config = dict(
    n_layer=9,
    activation='swiglu',
    norm_place='pre',
    norm_eps=1e-06,
    rope_fraction=1.0,
    parallel_block=False,
    beta1=0.9,
    decay_shape='linear',
    final_lr_fraction=0.1,
)
Each number is 500 + 40 x the weight over its row's rms, rounded and kept within 0 to 999. Layers, rows and columns count from 0. Numbers have three digits each. The size before them is the row's rms in percent of the matrix's.

# layer 2 MLP up, 768x192, rms 0.0623, rows 189-193, columns 0-191
104:518456506541501496520412482506495606492484532469548514490435425555536510471484517498526500446430538486500448458533478408567524521491391552521514487467491494540493449533517497411480477478464476457467491482550448449511451534356493426530457494541581509512539466566559437530526528469509432515480476518480554466544499552505510557449473469457502524530480498542494517564521503433494502470506516554489488537445477566462494439453446491495499574492529507476457498493490475477462612518436453484514448539502489529480546432546543509530497533513580486489470507535541449490521500465509514451
094:476516519536548499430490497530528493487481481604462475531456475523454518554451486476504484517475398486593516443434547572538480445533478433484509538521520441494489501504484499496558474557541495563466488480427519523495487474480511497489493469437485474423522443530457505501491485518509562496481562448512528514507570504536503571507491430518557544518599554517449436510478531489512484519488435538477481518572501487503448438505424450545534549491567498407527513531504517544528487504496483504509551470429533443462466435488568529507532509549433498441513531530504574479487556398520489410
088:523499478502534528461482507467480469481548518564444485565492550540442513511482498412517554502564513533475479527511529602493518522601549425508425488506563517562514454493470552507523458483518490510518486543578489515492526516557453520522513516531576523494482487537472505514436503492513542481521450569553501430526433439527458497550569539527481483417561625483484533531445522426471540566530494468555524524472484611506449442504546463551504509491583507490497456534475508479472500498471504501457520469481450551500492505454494521490530442508578519502498468456442591432459517522514468463
098:460415416479443502430491557493473551515482519503475513563549448535483501480517486492365487533440515517443493543457534476520499515480483534487514563525529497471561526448476492516533479495490474549493544456526514528567506439458466479468458496512457431485513520450475444397476513504464493482492482467455571398489512570492585549486481527512468516531485490554447492464573511420523510552429537485468477461530481529484500420456451545530580541478530465568499527558518522507443540495486536561464477489426476450498473510434556447530565573451530476501505501464528491482528481479531486435
101:515539512426535512568523558505540525534540505499531478559497509508449481465533479587514417498528521509472529553511461404481525443471459514451532465475428431487496526490494476524491514473482561519499505536573533464505489495485506465513454447472497522453578447523481467582449526498485527505508482461506450625470408489439478427563574501528514537439512476479503475576460617519487556490535511514501472541489543483453474539425520556455463517517488501524439537523509539437500518509562463547533448532538488534512461460485501444553502483443482516489416494463457549492478452504444534579
# layer 2 MLP down (transposed), 768x192, rms 0.0602, rows 189-193, columns 0-191
103:605547545494436473497475452529524440476430472464458555495526491505495507527489486451506531564532430481476533463514480544479511505523534433471457491548485492549394447428469453534479448528507503496441515559493552551493511445537474461479504493547398548563542479553487550479609461484421477522512448489487513577423582491474494505504565479512517509456469441510537471523521504504538485474482485520543519503524466489531496512523571469512499485449514509517531579556438528616431502518496431519506472472504519463494542491449495401467493464470484553575483507515481507459510508427501474450
096:463448511468552569576514522486554510462548439490601522490542473540494453467480538499454491468437490430469515527451493481523500439447482474494541526494501550460549477505526503509468480530518455470469551544508487489478535473550510427506506495429465454525506462491541469462479542505581482529558494495443533500493460521512408553485545496537535466511625468587543431553554510533453551523477578499578511476509449481520472425502475576467519496502452468473502506524465526517513468405513458515571503419433602546460468483508454531509533528590481480538470523496512513518493502567506507469
087:503476505559550553526493555485499497521500476540442499494509552570460542511464544547517581533541573525547481538514518546503555543579460472528471509525538472527457481556508476429519471485535492487500487511475521477522459486506550525564544520503557547505536526534469484485556459544444516453470500487531486472562540476592512413464569523556504511540497498500509529523550554526473504520446508509420538495450526568469457468530461434503540486455516449538508334456487480521528551395468569445490493581501446545471481537465479496494520503520523553550488448498487478467461524533408476433
100:515485448477554428466545505469479520482514493430483511515524485488478514525484501489533425485462531513472488510463477556533487483458472450551514562414484499523495548543562535538460485470428541513426477458555412485488489509520543480452501446501478487373463483517525520529502486512526448557480511418476550475464525617469535500491492512441500545563385487528456485500538539461504561502576444493482471502490497505536526493594480508576534547454539470514488472536526462560530558572499538532513440552539400502527495563480502432477526494474477489546579540493513477477517474557471442535
105:494514505517509473584467489464556449556493509503556531542540513489413521506436469501447474505462465482489527564514416520489462481484506488514510506499561475480487498517451461478463496572494585449556482508474505483482511488509471459502504538436453469592507481510538550506474553462420471471534531534477429578493396416563516451517550558567510519427533533550487488440509570501511546502515438440518504530474579492536494543524453471484517544557481527406517627533479445431502493527478453526482482517533491463528461464540528515485498483453502425500474471491502537507540432416490536482
# layer 2 MLP gate, 768x192, rms 0.0658, rows 190-194, columns 0-191
096:458538530522477519514486538468516467549497425531535505451469490437491570486520513456509490443589494504507456506525496487442530469471558526513519553467493452455452513560417575592481521453523512479530555466433480502576524477525475553483537493496505526445509552597477500463552527491483552499531487497486570471457443522444399469483524521601531517510528574503570509497537512528510524507523501543499525545545498480494498420401560529482490533555515582480496471452507503489545430491574530460481470541495482503477420506491495558518512553553533462454444566487392477456464504495526494484
085:431591511456526426542520447467471516564434485514530463509468461464466571476516545562514545527514519483463498553534475490527423535451531532453525523441540482470488572486483482553591529499563540529500519463515516501583494576478499540568486490504535563498578435517477490568502507467539526503549480493504507479472470507460502483448538544455476470487487482579394487523492549459569507474455485492504532513530491442490486568512441507515496469520455462500512523547547439527511526511445539548546462557543480487566469449543529471515478423468463381455532496479475537509453429461429535474
098:518525518559503472564443475505521507536450460481525488514456486465478464499544523546532560526510509414505581498524482534428550521461485528554482446501484523497519466464431497434459503488504510506480507472534556453540506483521499528626440562560562524523463574502459477513537522493547577444500479594532405503521556544514511495422605478516519484480521449460583515539496478501507471515525422490495521509473480434553498497468460579446542499557452451500533538446471492506462399458455511504526531422532573541543493505525475541502514494572477465437503481550493502564488501497506533499
097:592491460483459561450551444510482565571534484458546533533541498441505567534486455512568500514454525459494531510588403490498503515489384505523558486608539493469499482568470504464474499486497472459470514460499497539621477415542520497495537535503447460489546502516592478488488564529522479537481512476426522466486528523478545536557498475512525485475506502515492468517510548476600519451574435532510465542483523564462515506496457481473491483569545500484466513515586515501497449467467480503554491582532520498549410471541521476494483478475472453497497492543560458496504493417455499489
108:529540476415521502461535518495514504470509516465461487468411516500559505500519563486539512474477519447478439517399523481536499466506534429559525527487541501497473535558519558523527471497464479510532496476540482493471494591540499549496498548455546459521532505570486480512503498446517509492542490495519515483553460480384496457512485515512535510561502542507464514445461565518480459489432454541509423497569533470551572554504480477518489463508486552532583486522487390505455417532485536434453494509447470531488594450545523441567513422492441640472537517543524479487513537501506538458